Part of a small language model's weights.
Architecture: LayerNorm before each block, learned positions, no biases in attention or MLP, untied embeddings.
Each number is 500 + 50 x the weight over the matrix's rms, rounded and kept within 0 to 999. Layers, rows and columns count from 0. Numbers have three digits each.

# layer 4 attention value, 896x896, rms 0.02, rows 376-433, columns 504-559
481458465565482510455529496506417459518587519551400522558472474564466497493482561512457528525483448501488482462488462432457631498498483423478497540556440403437461575522
442555501448492571430488496513514537416557533479511508490451491539588543404544541488460495470486510502465489473531453545466535460466498473472424484444514439411416449610
579538619494488491459458485560501506418451508547553565464480473546559498436543551508501562435393439532508414572496463456492507547528502567622485515434563545576478534450
505483497615524533479463415459460505492509469506445416510472476461531591450510494457540528577508551471458426583531461461479492568508482492523469462597424565419446625526
494503465586545461539448423537471521487491470519421464508479578534557530401521516570516484485475581438518478600485492482443479469556489531471584479569493402500474487510
484457506572490440516402433466471464536559589544597510498494461405519463453517489504559446534520502474453551476478462500540544539500452534573481498485444419530528506399
462473407514537495534444519554467576528523399502530561463447618559497477534491480443479564505414531508530548429461495516499528451646453441553466506466536493537513447526
548538462467531556481481567449504533509509520457586465550531343469542496484451427514521522570447575485485546495529455520474474543560478458536462565490544545525586435466
537486517468565471457447489486472374435526507548490398463523515508426512541392417491556537469473496511528585526410544491462618542534479497456457594431530407522460503541
405487517530504570533535490493444506424515449520591606523538465543471482550456557500470554519503540482502595500433498517483442507538500443479531556489598549381541588549
528537482485509471536591418481538447512554534488581493508528570523544552535482533529512449544483478456496525503534549484574544508477489451466502525446488483468521538569
535474542495482490484550469493534529582548489458584535531448406575509490499644552450519458472425487555485513505500402534475425572501554472493547429504511452438529529454
523484548490512494548505451433448480481517461546535527471483547568549482531480525529559537450443513502472511429511461589504506526514515457399506482532527476446515593531
558417459443493345521526448502539506529548485556389535460457436508624434461545541527631450435495487580393508468476440563410487436527541479456544481462573417537559570424
479458473518416521512486508445509399555459480473479549538523511539507469437529537578503352559499510464545458524523528462560461546517498472501458536490529539518449533542
484511470525460479495495606545483485422522489618529535460455422495489432442484500524461544471446437577591515426495526443483515472558548534479520467484490561519420492519
538587517563583512485426447472470519533451440554540469473481487616526489544440481534395493555446531440499560472482511468546520498493597512504530548552533551505421478536
532490449474504436517554445552432521539560341572418502493454548401497439450425426465545532487464561419493510533564528487539453483441524509505465544588565495425524456456
489565418544512495472519539583438514594519494460553474395528517562399441473497582460497451550482463455518602488451529467555444533480508520462436467592610436497400457508
477487550506575477539475499467525556567468426566440421499466562456393453498547548529526528478501556461490491547481463451455499474561606488472548404507556460488457451530
505554543495471530415584498512448434479533475440460490532489523502593464618488481348526557519500546576474457530529427460438432589576440597556515530469495509484430485484
498536484416509433430511520502468530508506496545498490480434495508491528490519497515471425548571454483440475459522556531509553489491496513491517515498508459571491493486
494548531477501526495455531414501541577396518442516456547563564616563447575608584531555600475539532469620534591434466521438518529427442444453576537500514423543458569470
474474513474595502438579505458424448538536512520506474529573509437492501544459427431457570568479513467542474502465553483506543452490442450394432465532501556451452556456
472550494401582508432556468464480463502524469534537491531531535603558448517410483499463485512469557593476520548506550417493516431624388464402459491519544483461623525544
450595493495469406421548498500498480585487444531494472486482512522478441486456490537497566480465614478488471463510551506565466526522501457466471503466497542476459481502
510509493543513476525481521571429458449447466466485554532571476516532524489501498533488490501512527452528423459504568482521494378561553517433534487485573489546569514522
486515535499432497487499540502457453525423493450549486539480521593458495461445623443527439475521411507587507602495466530502494483453483402610458502510573549539492433455
513472544534507505449450540518530450560581467582487575427449442551555505460556491480564422497554484483536467506590540404513468390492550497544560490566561512476539552546
519535516465481571431476521512434580430502548559485500590458474477567490568418538456468530601491554424461444457491510501533522518456464530483480476498474487449463540514
562546550518554489508501470475426492488562524542538492457524420475562487509434497525468529522509538382467456465490439458458506481486484530456407484503481598547514516522
452491495435539529460521501503481396522471439506536495465561459487523493512491453556380524585548476563461559454526426524560477483481531445442478506464480613513510476449
501478430528533518464522512493566533507416514482453552479439453448578444441619510519484455566522539602450603452470444551462467520529472494452424515519458507497516545560
512437429545475534499432504459430466504469482444482517537507521551505493486506532488492523438491509445519547503357489541537552515490536520545511563505583453509489480499
492410564454474507476527469489560422564529481505471400567549499509482495413501466540534574474510485570515527506470563542495507520518455559486512521500492416484495505443
508473498492459425506523524397459545490555484431449495595540562573554527543560472450581458541453456460454486440470548585555494473426526489446475558514539465533496482496
561508483499468432568578486544460584458452448470513470436408474509445535497437467489516439541514559456485530525502535501572483512524410521521437532557469507537480490498
517479530519578403490531557500410434567521479568557524460542558587511550416530431465471541589546419557498530422567430463542595526502522505529548502529498485498529507482
469513416507424512547500524482508520587455401482582522444486556544445472426454486532454535504517499440495438488446478604352483484555432466461511376420498510465511404447
515488574445563517419613468440391485510459522452518551509581512580563483564532474379432479536507553593618496486425512500508575490471419478491470459556464496518565516502
532552489409487488502540475551478522384552573469504576461552524542492454512530568492517540452493497505443483583503559476473507494486502558497557517550533472471520552439
500478506428479497409486493412444489451504560486528518554559524443469572518495579500455543464496502468461502459484515454513524448565436483471514453453467505477503421561
542531409483545503546450566450489454507588476555532469435483494460518499469549469468521502532475523524490558443477467335558474477492525467450531629547515531541479492509
551513476428593469406499429534522556621552542488522590477446450467443598386544505399471510491499383501459563474512507509448496545542587448484504513445436441478605471513
481589595473484489424451608554477447484545421485481537516507557472566519442514565463541485507554440534458480476595473615519425480486497464472461490482554580469565469496
544498481473432473488575562411516502554525456458514544531478471544413538502538495502508464510491560403503509599522468594407443524440467417426468500490516480459505507532
485419484428503488525506577490525519566583577465448435479420507560430380537462472525498441600466572481524576417462621436566545463519487518510494529629538462430484565432
516495482466510503530521470435462506525480471499478464544534476533490424469497510587410447484480444473527479520495470468450515485473442499407442564521586507493488479575
530461485508543505580551402459549486496541530550452524507434496506515507462443423506519491544525347531461563431420584424561521501543520532467535571504506440526487560544
525445596517557542491569536485472474523485463538484499547532465558478544540524587493481487563440470460493564478501518468395516495576547551530475445624525555524464486534
528511492441496598460441444518531515488520432507537453529491488467536521496522472549539475509468523552477503535543458542509511532494491414462512547380403452511429446506
467520443495509500467475514492496571560426426471500484462512509517487481481458425496481471492466576497433598494439482558562577472554517471524586462579557493540478489534
530545533502475539479438489518534582522470500493481563531531607532443489411442535522493447467558548418570421570562574436515518561530453592458485507498465488499553453463
520447525571515474404506536527486510508414584496505519433609500451433532523525496436549568452504568538521403463555455459557474491584493524432535543494446538483524569494
421555488473490590504468508565538509477493517554517419534458540418513431481389443499526479535545576529425416501495529490521531451442500588439464451502492504549479518413
504457465492510522573436547550413471478452464488475443487441457487503436478449516446496447522471500521504438604463589542586511426468434487409533488521501513518507561451
421477453445508476448469429556524502474526483450499492638498493578472462573553465547553450543525591524481438539573578547484465498551579491533560528418482467541562515543
444475492495432447538432430491515482457434483465508615560611375565581458462515551504480459476457429519539549369524434558570551598423490493437425579466476503494543498450
# layer 4 attention output (transposed), 896x896, rms 0.0171, rows 376-433, columns 504-559
449540508472534493503463388529532483466515494467631571497446530518470465464496575485484441513460495427511379529559516543558429500558552518531471473495576496498506450498
550524444585503468449567533446527506566477540537447556498544550499467492629507516525547492557456452486608532452478482435542457492577488518401502535526492514506556463362
451429529575586483479494510510483436577494563452522445526493610479510534566553482489514481493553511514467536558527511570614504468542483470508546559617510527525548525514
485495547475535496497586550478573458496520453481479542521544503493534513608545548455518466534538496533555501472458536585477451447493513464510472552491533440597537513427
431541479462485535573475566515539492544541471439582493501471451473408473518551495447446463486480469558527528412540504484497512538562407486565367487564581497509503565539
492507460364552570483543544486581525377435544570434492584505557550477567432405578523464558531507467496489471560486511515458479492608520499450534519585507487521498453503
473494595570524505572570464431511460509542476458515551526490528539462416465521506508470416503595407496400476646441541528550511501414490549484505507505462409476473526513
399490483538517420478447487537514502508508456534497533471494501492509488521614440479517556560524438492517515470514569436474500542452512405523514526624492575434412533460
554536506575534510492561511504528556503455542501547450601536545541525399485592543518462583462548507418430444486567587443466504466486558537509396469536525492478586472571
552498558422474406482554447518464503549570484467555387451458569475523500469431507455446518536513544519470553504464390463549579524484473541435481494500505466539518499532
483463648538566468495519565531523511506447552449451512452458515519528457525566504573519609566620549600451497509450514605450415511532542491510427536483486522470564493508
465515469487500455545533592564450576441511480507457575489514536456529501577400539495510498450517509488456477486535469490486462449494554507469489479504522493543498494469
549516539505563460587527493497481513495584536398501562483524611425463429570410586501542434512532457562525478498441503396465497504489502540516531507450506576478551498452
494436489541569597539479604502451513468569491474571519573495490446408530504517488548363523458478526515514514512493476502578533518472563426578488501522535499497510519525
466448540546495434540507449492471470443541436509511407407498499481588545476500442439528591461516498480458558547515443481528533434443484498501501440529592510461509373528
568487463515524509577461504394467425567486416465524516520482512455599487581574510509574519455472525504485486479528554522498484458489495425479449536458543564454594525406
450445421500467540478494548517451537441438502528534475503498407482501520500477504473569508439541529570541422523440536533525498540512482469523466450559503500541517509488
525521511461479515466437550478556524485494587577541461483530442565473440536603562616526564505547521532535513512478416533484524481568494434522502511507467522478518447523
514588494444602455545500489441419491502502476481500470454498498564529425507594442480501489445547517518483497452513549569474531475454571482506464510480526558475540507458
504496463510530347555475456470514419495489459554608547518495504581411507498467465569513484560496383531522547460576504555477503490483504401518446544514452471472566462490
424453482489536506555503472490471505485528477559572479445583435537447476473478595469478503473545485457477540488468420539584507435452497515496466539468529457496535504438
550515419556495578506541544451499398522543472454468507561569440504497464483465606446468587512550529526425496491502392498547462538467481378464488467560583549464430461501
499518472517405488487514527505496453456538473544508514499462507395497536521459539503442476508476455550470461509552468488520631540561567517493476472455527464501547454516
511482463538492493498507501427594649533476468539588414455566418536481492493555485450432527515594468463528520547507475499502501484490530500509498588528467535483408570503
493505437551468520572471433498522556432568517465512509605470515405453523546434451552523487453492598484503569487524434580514496554456519588514479436486405436534492514473
462461523491603492560468551479548442466591451499497471575508452485560595508497546579529452503514429504436535513585549413477403540485458550581500535449485446493425503426
441513522492501401480494429440525569552607511553509503514428580590512495525464484455449469560458492461449486537537456571508497512465499561562473535494469415443415491423
529535461541526423502509569483478518504558523516514467458526489490479472491539447495416544484536603496496504447495480497480559519511403461453483516590494496515473490505
500465513530532406537523531513540434523441490492497426521547454489460482564506496585524572529486415579383541548520478541479528530534489574530518491472513502494475486592
532483562472534514548462535549536528495446491433487479571499471489484492475548477568477431436546418466455514477485533400548483525469448437476515503461550546547479540562
501493539531487483483394481495524595496382466448468534521490578531527536500446472579518479513539496562536546515547537461459475480464451484498532533557548430394465373468
529508427531426498593448470524552575608609468487467494476551520533459473495548473393563442480488547439513456450508400590463557475477427508582476566565547501448457521546
488408495462464509533507511518432420482495425476619470486536556527564571524494482505472462412490494508435460510479440416537556442510538547517485497509540479537497513498
569483528467492520465590449580508513536556465539544499465540502485457510519532542570349526534454503541429478459483511530467462561637460532434510514497472540470467514536
548543444591498472451533513492483562527515527524445559542523465442477530504511607456580461512440443452447519525544522467423487606463453488550482572486426597452452530480
577568488439527633515500541452487530479434527592543444446477395524505426502533511554470435539467440517501568439469395476543501511585518535578606497529490454499512551459
459497589403439439499501492511511487431492476463466578558585533556543517493502522526495394407475495493466423474493502466404498513505421467488526486472505455486497523553
522560472507514461518538433473564508510494576435500533472542534509455452516429461489563458497468585451404500442449535548493513487436529473567493472522487536499488529459
613497529470511483444456565535535468466481460539510562488464389515525509546486483591519502422529504487535489472487471481527484503536449472463523493557519508375451461532
538528553545481515483528483505523564491488468531486530401526474488373514415502454508483450512581501483419521546441490509459456481514482449406490504488516443492523542492
486478508531561510531556489530460503541523429562476496550476445484519474463499496532497488508508528438401484429486463492522509488460390425519499501533502432508466481437
582537494579500551524439487531514565554453533505509501533409487478577518531531381496534546546474447488483543471540524516534433450422570446558485499458559500493596629592
413491518532533517421530466494614563492419512491465559482463497553551479531462538527392511601468505446474473518553533597521530533480461471536423515555480476472461456406
529534522551435565599506506579435527426587515513578494623622578568466454496528532522529482499520539509537491499459475559518504518515434503554496456607584457495468536460
488432526438519510548513520521518479609556539455513432540500450567507463454517458497384513537478512530514529507461552508567440555458477551485630477512504475483493497554
420483491549463505561481523524502484512490527450510584508503566555542483565497455458389575536455488545546397494487483442471501505527548552507469448500586494477516475474
422567569562478484517519507536572457495561494564455564527560510464541553546479480565568529467422435445503496566532504586463555458543590524519532463406468566533573570494
505525507479494507514449522510554482466514483482474471491488488488484484528505495442634483551466554489563509539499467562483456539461608514502460556491535462502487494441
509592596522449528464417559446485493487476454472488499476533546499494421535508443539570496483487522455453543547501499501479501477481459559531496493506525541486496475461
513506489526434521443477490578519496563503501578535530411503510513492507509476589505525474482530514454483444503443441472496535478497526529482438494541541512489550456486
439503427563574442485513516484480454442513538479471468523549488473479546517480413525538509455554528483451449390539494525524450506495552509530447397523513472516515544498
501489542496486515531608550459529563533594551554516438512464509389535466514550583508568506458442431497468497512472503439517428482582432504532437464430491598510494478529
422419464482538414440512537559454424439434480505442446463575478432495521546517535520462544474482464473498554518478552489505510478452507457466558513430503488435597566563
452455501501515458519481523507428506588539472473526521508402579514539519474506489545456536527547505501432543516541590610540466469440470528517441458498514477589534470443
502490471469586456528425575568514521501531516516440425566543436507501454490448525450487486507593511485615512547560535489460475622471456495582438566477489464485514482503
551470552482492480536461575440555458445462551529510497499509564466454540432422490584479447379529450434460490527419485500515385534559440536540529510453489491511520431574
455466574519563551541521590476498524479543484562543502424528405430508532502494444493473496454469524502509576404570468506469551426457512579510440652539584510485474577501
500460483519574562494517536471512464435445536551433507425484476487521496550484430564467473558569481517441565488476486534435531491491416491534590532486473606551450460483
# layer 4 attention query, 896x896, rms 0.0186, rows 384-447, columns 504-559
529522451548569495414455583546505557510443476426492508503541493467503461471488471512537490539476599497468508487542556527472396557496472484447545390536548454468542419450
429479528576518579493462494495411484520532502485487524429500509396528525486574475501537465467473583492545511461497512551429512501494501559495432507554470563468483549448
434524535521516459516534509545508488524584490479548389510514418495472506402428517612524462595529609511511476529508491522557457545555449495510522504476482410566406459463
560486530439455539500592547554503513460539524378441479467524540500534462420500521492440458470485469468490455574466512507493454437411477516614473532539439528435446504535
539526425491486563517431545531444479433507558493485478540522526565492540459489492513448445530534500508542510462534524493495479511500547485398518470561586572500403554485
485507543485478508570447516489534625527565503488565483494386515529565537502410517531511507509471511526455529542479462491468507518475504541486592491462456354459572496552
486476538500522526540565504495453473443420521540454456415503565548523550495552497465534497590531509457476469508583447480461496509487549523588403484582502520527530444502
522546426553490441470468402572509507530455380548464456566470465532451468520542519499530552553556503455451511595513525550511516492485510515471451517560479519581486453517
522532452529527571460473529546420535555527468539574631499552450480514554567562595536506444514507469453478483446475502491488499462593479460517494638535516458446496501469
518388525530514524494549540465489529604557493421538598572526481557468543444466496502453468468477432559489445462477494541492523564571476454436522504505484522486515468434
549558526433445431526520471529527498491459469489496515492407512462554426495515547455526546522507506422466526547557533529410488507498453523471522627486468566484494473542
558492430531585504469463497469441571504525478588519438571581497519467482501481439419471483488504509443482561547512474495487477509545490489460445565495564537524473586561
515443537503491451444439542464367501542522476448501512534486519541515507495526486545498505469468518521532526545518607545603485453505440471562464471507485552451486500476
481549450511520519474511501577538548616536523538406437597457505559508481469530569553559475607528447522532495467500541552529455461566606531436416549592521558554556466491
467481538482466557583541494469554516501475448466551481456490498532493575514497539501464490570591559474488529470536539491520500458473481539486485531468487502559482553473
553483526451524456498568502468486403465392517465434504431497565539460523552549489529469511549526499535515560520571517507483445494461510478505501579563455522483410396492
476516478500429489465479484470390441476518490551484469529517510501516458425524515438494432517439459475448496433524468548625579524538467545566523452540564440451463480553
600496548477417428498485448513475484490429477516590552535469524572546485518484604458508455512482532450440507539492535555495485523483491504437543528460487442540486555528
493604497530525438474523535521534435436609418393540429512496479464529452513522521486496498534465513427437540458503491459582386566617497429516486528434439545461478473489
518527550513452433481532479510543526490499521563552517450532521488486487547485496558513506443547407417476405446537535616470497554542500446498517480438382549552514495505
532461473502427580551501520483531504502523472588412444508464525477518532557518548547567538403480431605555508533535429493492592462496578513525571515399527527438546419554
492453544439500500539523475545417475479532559452479505525460463548499485528535531491539490481504441485517536515496542439481466428459497528496504495492471532394468482565
546625447484456443518514462472572536463561465487460500502477527538465504539470509475453422562540460500550597492502547513441464488454453512526510476495368540552554449527
503432361509492491476528558457458529519543495487515500558514553447465524531552515515471553499532538543500477502550569518568546554532557531480510519497554481503514547542
523440466587524482426445533521563471536502514499415553402493478429464486493460534476443562553601512501495512475508471464477523482566570573494457484514536483435538530524
547529570418510569510481526465521441538483530489502484514514468444432458458460485455458515557457478479508460500521471445517409539504510484471573514475486459536449536554
556498471483487514510505537447556535519541517494562475455410562483458523531451485517488472504518496476476484534543486543440434492506450475487523469508475451500506608479
455499489493565557498518495560486539551536477474549515588479414469593464522560499546489501497503466575457462524474399535509497547552603525511474558532377501507567489446
515553466522507513571585556522631467515517422471532430437506450502479560526485584455471463564599435540457464464573436440569398482526504539489477548529479540452478523515
431477480522512490478533563499541521514495540514538493528511443502495422536532507602487499463503505527521531458487582514507517508527500483490483515475632456552506415485
444451540468488505538426423487462534473518570517515444496481574487492534591466487560517583436458419500577518531485567565485400527492565523467458444575501509435579545476
582575530510390541582489487525445528505540553409547533484382507482500479396495495554491470454495569574482566554447518542564450536447469484529557555596491562533454474521
508523540476415513571557527522529431505427506514564616514566550594482500471454529605564489425481484471515404508551516515479454590555460464541458498486541398520495490469
497575502469475455447495460531603495472458468467526579509512455572429487457478567475530485540533483515518453534457460522418503384489481536528509532548507482485415451463
466432505520476526507582489541465538493496526552534616513521466515484516525534556494532580568412516479531456512450510528502492512515562410488511471434539464475543520506
564452513480471435528560529466548455411359504454544582544572596540501455423446523437412408514555459445503460474419568469487485395469501523496433481491532493481439549521
605531419521536568424473455508487483587465498486510516473485491503488434440558428507521492469518378508557558576494537502504565530505422462503470578510552476537458530472
513469453466449513403477509480516453459483512587558472579492505458504502458473451409530443459557488505506466549526401471457509596545433505572555529563507470410466456533
477512490474635521542516580436471477489520537544534529545497343563459532508549482525448527514445467543513477433548462531506453545537469545513510503484524498478462441617
610524566503523481521556483497522434482501489478469499468478483599507491555542571512521555475500441480460528555461579513497462460466508478519388603412489474459551536403
447524537465466422549464480584432519507492467576517546508445553523508571497519544576462417412448471461456526588442352476484499572564408558581536539536471467514488552423
418443558504465444507460543460463459553482520488518452508550528499546571519482507516497523506536512498523491531468489463550487534476475546518446517421539453519465570528
516476504468480514461502505467510447497524486508481417486498543416384525512523528505491561540504557532533561477540505518533487516481504479527452434509555546476487453461
480498560474536517544479553544536535551471431521502440459525512526487425491478487423471468543442506538499500442438583423460488414512473530414511458450416478471560450600
508538462462472627398421464566571475479504584530437488447518505430536510480488500420471567479479493502564447464590491480475520484540485474480502532469570503492481521537
538576374556467580492413570533534451550494550577545598459430532565420443484606462454487414482519426476611537478490421495531451584495556463591486462511539560505505523591
547550477511518461466544452498489499506550510433492397512449511533463416509531436485431483478553441474514493517519502441541467479464536504587493490445520513520472484591
512492501462472558475444543534562580549488525463541535494533530571495482515505443411479506447497560527459508509443508553477474485477461516524521521545480501529469472539
469488516460526520503516495509430493469496489488493524457550522457553531439413463492594478500438426584510561550465500513512581509489507501419490492516408469513495513512
512526507484488587499503406501533484548455495583510495517496449487409441518441425555526455510558470464471521482603418493520551455455448520555544569364513364548514487529
528531524480442514538545444529516560461488446498502591519445461502517493492500543511568455505489445454514546504520598508546518493495464453492535468442445527551548451447
442458471533527535477452534522563518540459458463410503543559515433535489560538494447477522499522499429549435475507548555430558479517533464523448480490495467531595543462
483460562519482444513574479486534438515440471443494473469483634518498468384436434535454454473458571486487494517458530505547463548531502497544491517488571412550557465590
546511557517515477550553537518441441495555502504382480510509448479448457531447469514430557540516427483522486432489437480435560495525573512528375554479519540519497588460
509501485525519562499537514603449553562457495522551485583483455534484524497497501545486508566504556458421504530492545576479478523533492447507466501588534491465530475563
489539491531509525402542555512517443458464453614563566519496470498555474496577489550473572588596546506545439533529433444417573517450455470417506527537598520526471570522
499566599566500521429529485561539495559462530577443556475529564477441525544547527435461526555584435528462446407485477472500424469513519486491550482533421434488516490582
530547522510508488522520464469520579544478494504513484522505485478525445457436511482550491529533476460493519488467517514587542465494493535480526470572455457445445477510
430530507515534506475614527486419521463485458487530550461500480503531498596476528532386481487475419503544479443588535553481452603487544488546550428492400415459458487512
421489410501492572477503536508451424521638549517517567434496534471513535479587552493463496558562427470479475447473464442487497437543562503475551498463541456573509486570
543530639462516528460529504539555489527442555485483434519531572574468551428532496568470498505500511499432427501394547535499474377523545411515527560476523461522491563494
468450513491506471516611610451574512541452547414601480478477518484607456530430405514481494472600559546489525452490590484485454566465465476515526418499467602559531456508
474521510465511539509494488446493452532496472521491490439454493541448509555511521541508474536523520537546505504500504505471516508469486468439471506478442426552508495518
447557553532550450536529479558471488557550517438430455487439536467563447464436555565476548518539491493482436460544513507558529502480539473498485480497525512492524417345
# layer 4 attention key, 896x896, rms 0.0185, rows 384-447, columns 504-559
522539465535465470569547531527538536501499493474468480416540505417482484448484436461479477474555589591496427474514487549445464498477493538421494557539520526590499487428
488441470462550490504464521511450545493480430423553448427446481546441541474514396437570506460502520466483530390514449419386537529522585495520476501579564471547547457475
568441489506512498498575512575616548429444491443486455580460484524436532467395489465535413519498574510444502489477459458502437433501548498501513525503505418528487495547
472531538507437484536517500517542512416496491574519522504500525366493448449553467427495642432501551545505453493515483517479467500498508469446585518400428563468519533500
447549511405465561533470520532451497550482449550420575483525525482542532518439460473528538464502486573544442459555482486541508507552559516550495486448430578418445578592
501488538461496527505558474524425503476525495502432424484466442435534509523499415466544596457533456498460552569476509522465500481455480408463596516547433504467578563486
496534621530465556537538531530486476432510538573504427494423534439399463422456477469499480438540484480489413473513499497458445519503446504524407477492516493478460535465
555456479425503471530481482510611525513400444492494493476494499592480500423477470455524496493551545501471568545539597517494533482473529545507503570474503592510502511506
520538486521557525506478536461532417503479535504488416509545501522433487573524570529488512546555500517473519498472540607480553533561467499533445522495554428475515456599
447491396567468541475440512495500495507466567476561463523542476507495540516513581483503522493455492507500499451484479550510494455490491476516591484515490423486528576409
528536586449546495511541475522511503546497480509474475545527570447568493456418449441556469554474511423550463463557430543428458481574556510452410484480441464582473534509
486459480590565546462516570469445508565528477533558433485480513569457437502527519558500535491632519490524534406481552468478550485592489476507462458505489507500497486604
438507471428541512500494450507502450551476454547496518514501468424460472513490436520440622459476494500464423557533532524490523477491554472499562523473428569543468478471
523517555482498575464489538480584477504529559499470497519535503540508465526406481452462413461488531437497520475506511552441548539472483422484516501475461543512528415547
479480487485466522546487489471522541543541488470607586566459533518494507439534469583504426539485472457476644468586418481538441473580513440473573536512597569477390609396
544537471426435441431501495517567521554461575612455505524497463531515439477483470484473577473464531458420520535448543513487525581495462475473480440524625537565425596507
534478395502548442498512461423571494456516534476493475522533510471459528493509438459505532486542516556564457637524565525481555505474446478349433442455453532502486500556
581449468533458448454441526513520501478508477522476542478497480403586510476576678475509581490406375568458551377438471520480462513557534516491542439430487554483508576533
425445462489497486523557454530431512534483451520453559590512529525529588581522497532509504511412453498508564488490521557538505487477543459474524510508498493471499496497
504477469492472494485524447456446522491506524436525495438560554491519571461481457491482466567527469464490417477488514528500484490586525407587581533446441541476426530534
476441458543505543490555558548432532455550504540552415556525537556526553521401502463473606525519454554531485436466491567523512464508453544500512482461500507400494499462
565527494512586523579490560587485440546458571562586487482403544516529511472468453408401535443432444537507465506473495500517491492380565416514520485566480551551521516529
558426453402537384509424546492519507550502478491486542562457563442549526435490458547511462526487593581419404488498425485564456486519497561462479466523517484553498549495
460440407523526463461477589459481520502512434525548523494508442543491523482500504464467497405541444558534500540524480513570577448545527524468531528451567552433512441595
437456573480464439507476547538533560467446492454456548496482498604479577537527459560419518510541511475464523530537502535449490481548475577525544524491536529565514554460
534503575472478550412576441472449460547521514530543507484421557562491534511490524508451428601528483471532512453465457541504511592516428453518443396506500533461528512562
487494492501511472497490505477525475556511510499439498476470486463495456450498564467475562469463482481468488561507491488467527520469456484430438423511540491447466550550
495516484476590560479512546462545552564539508473552472465473482554552486466517500529515440492503518484500543492541544542477546520518491469465470496505534546453600563489
514548500542600462538467563522526481478460579455423423517454534474497570501493480550499513519532491514410508476616593542524390484515420433496555530435440526480461544462
500523448457499545444527529544477504487503550456436550473517469563477560514489511544487455489474503554463524444570435582535541544552476470569490479493514501518494481568
499494530499456501538514552470418494456511502536571425499541527407442445536511499472476522477413509436474461497498477422529453551462545456524488462474432571525420442421
567568481471451383504489501468493520518510525482454429528523564360570428505470507469574491535535495589409565516609499422507533506565561413518429486513436397529474544505
489538487496476501480471527470427489500546511440481532473593455489486546483556508453495482539442523525497526517499469475546489486469528462619464536460534499436470524526
553515532505476541526451448546521542487534538534465524469577461511594439443423430460473554542549474537506516494507488562464477499509515540493480511582466460482480545456
484427511439462480556544518464523462511531532520438463390426591458510540515514570515407520450455502650542567529436485532530448483550510525573529533502507461461466464493
525539509483398470527491470439500537500524459550489608527498543502489498495526533440536504491426422475478441479550485495512461519514490493524596495457567528430460446467
497583468452508585502571506430435426573439530524577528535497610506501470524575569505499528434540521532493518509533500429561498532570492482527512498533555517444555570502
457509520519541560483509431404392476551510455496503527540484493532463466526488384526497516494401519460502463518518524505449491475568459495523559506482483489406497493545
514517536440544563548528444536492461448455550398502418487525520563478530480503499476549485458539429505523504376521488490506546536478458523522523521515555538512474423475
440546472504496508520383567563491506560536493564449507503555465473497482469458534567481515548472494532596533457571465508448532444496430533529450487440443535458495528530
516444453502415521424484485512462511501485432465552511509447541470509556516520481414515526573461558406516579568485438421519527536458495570455559525532477450416513522461
432527531548437499508518451485446512591488506488494492538568487493551549508509493467453535534515466471455530511539519515525515372455443531493453558519554544527507578560
489623487511513550469536532503505467513428509518523577545561518462472492492496456508519491383488560547467404481463531539453503537518469521559522509581543492497461444553
560487529519502539541561507536499490525520447474453499432495603531536489564480470536519410549471522490552485463405507500472465474476504617467466544556531542508492503447
467525434442514521520519454457485468445461583533481497515511411434518507478512564602549555431477545537514578475485531521472534450533539512434498533460608523498442422574
546621457494465553488460547483421409452521550496513537495406466513465457472526511443465493498490518523441489404574511531464502475526485486474429451495417541453455549520
500435540472531575477548529446486522484515458476512512504466468562500484624512490515529509437559468505459459570472461543484499456411553528523512572518520513480526471520
496436520548566518550603454531542582508440368510490533483545524481518491452375533498534454601483483575438457500487497497448421452581518542552588478521525485472583501582
499538523467436462522461507415608489480552551516519528607475468434518427459454482489421490454461527522374430507447503428493483491510441452474552537474514405543456507426
434502551478526484452530457496504476485487551530511498541490411555524486502517478464468538478613585465560507470519483471502508416557447489449424440482506431534488455580
489601469521464402502508494514484489461468550425533525518438492549480491499470567435525533521507515537473534549501519482523468493415452480491456448459522459594537451510
480480461570439475521548469580573418402484485519559469529477480496540508523563601553493546512551421459572448489572456502417494511543390540528498596460468563566503489542
486511494500493394466486468554513504531473497513492473491476551481501559430443447535539466493524474429467522468521486486513507441502498494598513529487506467524475536536
527491483568488520493515587488416391474483519432551599494517545541519526476548532490478421492463466535497549500594493523518507525463477542465445521485483505508475577582
524536487604481512482505498467484518492511505503543324518569492528488466541453526514493473512512501564480455512488491490475524473484556510509501486528524478473490482533
477564552400453586526492492503390447509506455580461506483464463528495453488580458484597503488509501542492527430479447478470519493545498575492500474541465541449476472501
514482525577527480425541508483522447543510613528513404515522492477478625584392479555441473558561507556454492453442522544453480475443449520485501583520493439476527486538
458518514502540530482511406513497573421489518484497361552526513491494530473422539486568459552585499488470534398537484606490518488505524461528485517423549454536538486474
459568439447559453556573555493422468546543447525527515474564432531572614486542565537459570351561521482531509434487595507481544605489583591529521510516457480455481485430
531519466493431463527501569460465452512467491481445522504549492582544468467496480470523510426487514510458431565522467558467551509539507470518501484470599428495468537505
524475522520517481476502545593518570421499481471495494483505592436568489524432494497543532492446531556607550426432412438506525464431509584544580481512565498490546498504
542447486546516475438527502396516586475544479548563306456520491395491509461528501420591565480546544412512590517530486480484463542429482505504492444556581473544493397371
496506542461591546442531538593419443535460566508462597406428539510407613480436482476525490503611523520524508445555539429536487542446542522526425413516455520548519522514
455557499581426552503544522538504547519525457465512496486506560461488472486490482525510486505458560514453437559500556513539440518455530544512454489425499432491518460507